config = dict(
    num_hidden_layers=12,
    hidden_size=192,
    num_key_value_heads=3,
    vocab_size=4096,
    qk_norm=False,
    init_std_o=0.00534,
    init_std_up=0.0262,
    beta2=0.98,
    warmup_steps=568,
    final_lr_fraction=0.1,
    max_seq_len=256,
)
Each number is 500 + 50 x the weight over its row's rms, rounded and kept within 0 to 999. Layers, rows and columns count from 0. Numbers have three digits each. The size before them is the row's rms in percent of the matrix's.

# v: layer 2 attention value, 192x192, rms 0.0587, rows 79-110, columns 0-95
# o: layer 2 attention output (transposed), 192x192, rms 0.0613, rows 79-110, columns 0-95
v79 093:500664578503486478454395490630524582584385521416485530357541486406515528552419508440512502422503543475454523491504547446527484499451559430541446493464648466507521457569467484443507523527502562466446481544466528458475516506490498521439414502486517499550492627476548534632462491543543570480
o79 096:473528473499510444508589457449510435499527483526511451588524500476480405441553509527515589573433421460525517522522335551557553504468572469502481548520427418503439493450476451527471508567469569492492557552507490573574533503466559502615529572527507492445480366489495431484609405513538442555
v80 098:478532574395547495407440415490485490437439497544525518485508479450576563553553497511456550539458519392522526578584467569507568503450516478482511513511630496425522460543499518639503513471422517506506513550471507517413468435460541559542464449487528537457496673460542474585426556503411591364
o80 097:540458540501576505591547506409554467500507501551500488497528514494495397410553486496521595540500480506471524493536504441551530482508453478531494540613468497563522512433561455527529489528470489503541529587497523520511576580518507534558487476444430381533492425549495466534513396542512376555
v81 102:481643522441481491530493370529564532502447510547501566475560508487430544443575446397556427504459498553504551466578531514432494528423591429559498493488516522471426391497504550546576450505502451505489482604528447453559481507513581453567545455513529538527400549537520507529524468419479499544
o81 107:518513487611513433525564510466489528493523414515446575560575495536508459531513506524460483544500520469476514519461446476483545485466473513462467569585394488512554497569549505468523497572482564543430559505537518559529478527414451495449483517500394422446515427450441499485545519517484449513
v82 098:507608396554506496468471548518537460487394504509436435412524528390402531475509599617477487504535575555412451493489580456546485442481455559578495487584553524516513477443485428331440468583447535490443463486473538410502498509469471533439456521430525524521521505493519583527585523470572489517
o82 098:413518525459526494502532563513534521490587583536473386509384472519539515520502441439515436474471442587462513537519460557515570553583503523430488462449499511390457580513459524463502515442543500429516538462414507504540500433546607438540508555563559435525494507511540475395523432521545478517
v83 085:516499519379562501535519433523535487514553447520537564575446430490572527436544501579517555521518481483466523498523473476416515477434529587502466535480486499524504541503507546589533573512372601445553554470446542471443528458552504453515507533494525511569574434479472577466471536534524462489
o83 080:528485495454493462510484513498450454491518614507412467484481548475473476497466480497538522513550462482502505480505508512519478477516499423519557765461558492517473491446516436523513456468494516419551510475509533515497494561497469510496514503543499571499470548543528463522562481499545535535
v84 090:472460551420400510504512526455508427620476536439559596489478585443453424534570536513504531381443523583619447417462535499462483511469490459481508483507569401472480492499446561435542492518433512480544495522497527493449495478443486559519484503520581471476466490438447583523418536488418484575
o84 092:478546540587501524435576427509540536480512442554544462541531480466484595467575472534572522530548458363420489473474392559604442516426521502507558540486518430561533445522504506544485509465580587554543391545477504521484456490477480558497565510444547556505456443393499482474568483507504617432
v85 088:545466434443576491588465495446577488514457558477429493434429444513533483495368484504522491432567437472418506523564503427460451528553441403565528489466582567470511504569458509468453493528475613507515493561515608446526446470523503575416521516499516554545551590499503493585448485499551564487
o85 091:440495509493447451471484450551528473521484574546558436573551578440501467414589455532543544550514509581572585515476405477547513469402517454466549566411478448518481492532528483450527572501436492451465466571527505558430582515502470489584525517537503510391468448543508433466565459506591579555
v86 079:470404486506428509558520483454468357453475551575546518460508452483521483509532541534409592410465436520575459526398554541399337442521530598515486486530401459504496398528527483466537442533507457514527485519505410497528529586463495541469491514412495451454529560494522437475437474487519519501
o86 073:560558558475490531466528512486574491467505501463457463540445523567480535485496430488574478524499514507411513438471415489493464582489452504527519467487584459457560586499565573567467522468513483533547469476453493494427428366535510576501482461523555581552494467402431489497501519456567560398
v87 095:554546449485529487491484553518486507563539439536543447574525559543420521461482569482490481531430541545510478453405506469570505467428409456455530501495383486562498405472496487387591521530534464460511526446459525501546503573528460537513509460581563497480501429500362490461523428502510457670
o87 093:517518483453477562498495492579402517509498522476368621479438466481516602499427576468496478482553591499581435520498550497405503509546563549501415480448541501441471547535414471457403438427483507544421484420518534461544537495474500457445526556544491481531531525504479580400527577540474579422
v88 099:543519497513508474449507427460547496539484536541494425469457517428476502501475469539598484459418619549458494591498505492570454509520493462457465523448640486534616436507509518416491472597452542488425518530447561382465480504502512468482541461543479516562600412480442609505513489527401486471
o88 095:484538441467553475477552550544447461512514601568440470481486503445531488428518539452509563568489559514658529516532438541493566530543523459535475568425517499459517514515422475536525501466496480475456485420480543565493516528498481496509505644570600442478434505502533467383542413527619536534
v89 085:449555488412495469502434429488446528532572463525495419406495484506484543523525493509476469539467509499575503577563439517632467446424475511446483518439598508499500485465519552492450559476506456495481422602547519603463492501495493537576504520483487526502454507462381501528442603481478472397
o89 092:508458442474571547556554531450495505473498566555452655477456520464535543406443534413467565535474608518541531489479612454397548509538488529533399496519479472494498647488432446483492424473473455518547559401485476469513588543547527466449501517492471377491588505559503528414466489522474429507
v90 092:573561524475548482539538390496488483486525576531448522448543462375406565437523521510527410517541491461455532558560511491439467541337529477536456469468605498470507580474501564503537483589452522496518463565455571429500493460514581491506471456529511526534490526516543577497542489418440486465
o90 091:499503519531531448542528547487504559509494497514438457572510529530478496431536491546462519479567436563488516517506423520545536485516485405434505522595429511515556433539596469517582522559456563470447540539480516568502511519422485497522445488531428485446440434530519438490568455512556477557
v91 086:583636510510513485510497447525535529514382602540423492431459518521469487487568521466510398490464548461446561482602539517564510541480490425493479502523550587540477509565449510434499446468478509472461438523435483450410433525489527551509518446515448535460471516466481492569580546493478559365
o91 076:426465519455578476513495530477526485457445411470512518505509496528558448396493521496465576531501489530457484507495513467536532420543463501547425523617502506511530544492511518551558519536511545549482535467522498494556553440549529458499475538428442381524486478545494538489492472520510432520
v92 088:478401552497466516504474372587526431489446432618609545541423496362402568522538478554464545510435572640573425532432443532495510476411486493487506491415506486483559424541524538487536442545410505484481528445494490511554537489477472506496510438515529513467539461486432526494482416475413400524
o92 089:571537539528525503537590567479484491539552554586381554487442497532515548430551524487559514473561567442529522472487496522521485588556483506498487483518551505490598480484484462555560459476529471545513446463431597514400482556496424546492536539476550467546425457443506565388517558567548581491
v93 092:504428429533462482586600442484464494464478521474510506542426546559511449564462387430554578529467568374391499542477462477574496437534490461461470532469627506483586519599558475582465395424477563478471493481512501425425422474521524476528573487514491476528575394493412513444572457466440530450
o93 091:541500556537598519384458578542531486497448489483582354466488518476565490416514507509552545562477518580519533463547583441434538456551503506557524620469554529512448507428525530472488483441452494469597466514465571483446476517543483584474525545433562431524422577482495486476433510432533541547
v94 081:562468563472465459493499494475417463559450527534586539571485443550474500550497479556605507467518424500505513437456572560447489489529510438509545490549505444497475540542485482487608376575498558470543447579483462480471541518503507468542576473612486503498424567493417509439440502429448497581
o94 086:418466469560516408473575503528517466476509456515521463538532490478429523446545460487484525493506459480462492505503422479579475548403525463447532699509501476591570431549539508554502526478508588499513483487511510522431464513476454539504404521366470532524440478463392479573587439503513542453
v95 095:466497425465505475636462514436452567586446445545439499544528526498504505459500548460628542558553449520508447502540531393463466561529523411486500481561404483499488475569498436487478517482428566494498548442537536478533509430490498519460500510471577487410524553493510470485508469489494592585
o95 092:477530569587455466451552423542533516528513513476580502633542431472564475543555503537572479498543433488369485474549406421539527425405484554499605532485494523483410427467555591403482493535482519473474491669488486515512458496467455499509541462524435543456515484469514450545591486459506510485
v96 099:544555537513514460412421511523457479507553528430406467528516479538502438514512494452436441468552550486546478428515535492582546512533440427385486485508572505486467545529462508586504531446607501480546519604500496613430529430508481538531464500584431576480474559574523512655444514533478542468
o96 088:425425405500461478467445465428527499452518459524677611453563531421485505451475527497397520469517512498521482522469449528524410598459480544486492431537484475527549522467479519524476583532486486587439466520540383442567563554508540458526508505466520421456556427530510488472435504571467427476
v97 080:496352487561526491560567593466477541479511416460524515514467507546620473488441514575585549418543503470501481438486496471490513497604409578442571517593474529558510569499494447461469562501505503520474456490522536581441499525474503451491502561443558457450550457441434446446426537533539510546
o97 090:500469514453507509442492461530506444502501598483576417473450490451496530565486452482555468498469474478495537491555557456469508464477518516521545572374555527477372502472467516485456465407525480437613479487508477445458498494583530495483500475492561561574532610513536519555463483472518541519
v98 105:489619521525524443430407486469441535487425583461464484510594518499581529615479478477513566448447513407493530559527562537550476460522422407497517530553554469474498476567494467524534515461599539508445416645492505641443523511499589479541445501483436509506474560522407489476528607539475564451
o98 093:483435467464577467504533526462582491461533455531582525490502478437526465418521503453476562551415510526527510494520506432480541549509467540504440556536473494514486570464504533504453504468460464548522566515493415475534566479526549504545459549441452370548558479530494482549447389537471361507
v99 105:469553414505501491441439495503415476635503454393497503504540454393470547515451485417501488498544513540503412569544612387430485515373501567506436510598559433539447541482516481468545474543438611475434511547452519590479483482497544529482466538492438440500473492501452599445540610544484554526
o99 097:556568467463469448510618504489535528376518542506547481476510508451499520527531518531395483548438431485399480515511397494544571528591531529466506450501510497413484537474475557520467493499548531432511519541456450422609449496441544477533534467496546537506538451431466406568508402472511422498
v100 106:502508508636486521478551422506498406483504394511526475506470592419427607519589418474489478554455582523492488493478551547489552503414508489537488468467539472504488494411506484526498465476463368498475470484516408514486483599522512513529454465522480478523400449502599473457589453429509461515
o100 106:531489562574536587517537565473503559449490424518500455451539455574515520542497493499430471442465477475422469542513539485499531495589464565473465247617457554493558480521523526507537471518508543516491510530435553444535480422507528488497478460459452464523489516449495537516429557474411438466
v101 094:570456546517523527472444607545472458490553456443413512555524491515523412496314538556452487403562403519524497426480480491444526537590556506416514500512499506473503550514446491539540531515597537468495481478468566526445550452542435432438490531512412464488548571445528571562410490552531523481
o101 105:415448420531467455430496445507504446523537547480645447522523529440401531502534458558478491418540430515503497506498436593562433543409547461448537476442490476558463475513515517515473568498447536487490506524553408499522490516470515496549434472519592585494460464592553449567549496517488530543
v102 094:526541506455429497523531520505538437441523592412503500540450579594476451444414503532405441478499479446563489529455492566463450503472417485576540477347451537484464476481547519391470444557523541520526498588481531436532472485523492519528512511526478476530512470495471524487434447511528320569
o102 096:511487493441466479562356489546501567549501499503447472469526499487512555452547543509470509481484562578587523496405475581485414523502498432487470506466504493503576522521456443533547575477484460531426441467497429539491559480488507481565447530542460548459510492517532498422526525538536629486
v103 094:417542354513387539569467457590526569496437431547565526482541568442525548462487468537531599543483453509507507518453548466432551529463545605534492508543377478531521464557559495401464464500429566478438511394523481445523478489514530472517549554404567517465502501530474436517558373571553418538
o103 097:625562603509503554520604500495503513571546511471418470529441421577566456591512502476580423543459506438406528492530523450457540425541491525543544451494498510387406460443502483445500446501493453454546525506428598526533468468519512497508534461583507525556534536433572528505499553444516492495
v104 084:450494574572611501445517467478499416523548604436439530470503491424525506578444449511532450488584508489526490582539528481609517518601466554404473505506506543407550542511559513592482529503543555523496475479483573523548480417481466439499446519458482503447461551451496504542487465546432549434
o104 077:601528490443483515580534504507504490495496510502584507520525545439405454398500501515465586431443432569588449476547512467503371600527494451533441421523464584500571401400463499535543574582525471532458482577498462516435529606455492550538580502480539480513478443492548498493489394489562481491
v105 091:599480458541452465485468615548540455523447543538474489419490550566520459443506534597529523427484489534399569353587572459539489497623468495416504485561571467530513547448473501480409577515531399511513565481486521400427451490461444484466511529608484533483484556478429506499533457442483482458
o105 098:412460402455528487403480427502475426447504492488606388489485521442459483546455448455477469498521496535520495530443518534509540504461495528517507488440533491531476586549424538511475520454539502463559493452536447456528507436555519464481495497434583445547527513558530540519451503549472543520
v106 105:507478395598418494466473525499524476333567589509530432507577545589532576462514448523513505466481525457405543499538490587463481508512465564561461554456453531564482518507555530524415563521562390515440510532480480413529495603539527475580540519484396508538518426515449576448605492415601415461
o106 093:532460461430545458531463559505459498520559463498445416439438541480482462568454477464417437480415530572525509543417606477378562564537449537472507583481521564455500568496478514501509438427496469468549535421461488486485512457535515423480434500535531475556534596551485501536393515551495488535
v107 100:495545507470490515403489535505513437454513422478522512509532481478591550417534514567407531453549416507433487494443463507422426517425477643536473506480538455599457556487519566450475566503467536460536573469433507406581519465532491493465475590401468536528545460548519564526550417470644469500
o107 079:550520481450422489600446451483447489497564549487442425460476578484414446605509508526473444494501464505502461579456487550459488539510508481472560552493525476464519503466495451530493507519516516421494487512478528520537520523518520466512503450559496577516514506490503444542500525527501540483
v108 105:428430410430542491468462492588534580511511420441525515581533510467425454490525519576506457458445510562532470480589470430413491564485535545490523479540529467441504590503454531548489556485515400488529533492500492496460487451515479547480485543539469502494513463468424636577481521526582360543
o108 097:449450445554512472474570511484441405429471504545464510454463459493435530511506485448425472467573481479399468500427558601568538498504500540458429437475560474571501506512426432486490519419465436498492476490523466474572498509448544400536517491511526489529515488633512522496530494603362573499
v109 084:505560473500528483545391528461488529413470510455441454404495564449549527531396431600518492460485460458475603603426457528500462422535502494500510493494624484440595429492420525512430483508503516554504431506468516558416485539505483577485499527502511546526556534420439489519442559499490570321
o109 089:454487492518622602475554547490505489565473532529520506506472467504563485405477490446526580566421535527572548539588569467487606413498517468548386347498440513527437568547485470465500531482433451522511570411489534528484591432524555477499481552504518362514521493538551537462522466493475425530
v110 090:504505449534377564531320549576571429492481568405504528452494542488468478551318440573460503486596355531603448497445464528413524506510534493508559509487496414485523466494494478507521411536540455490447418517530460445588549514566441542531486561531490475506475496415508506487441401492576415537
o110 092:513505556595456458498606521520548534576565459561525431548473425523470544463618504513466502445425489536513593551480424545531434609439550443461534424501430497522547457533538486532505575502511521530545514479405489542385495468485497492541471506428644545562449453458503492406529536553464596502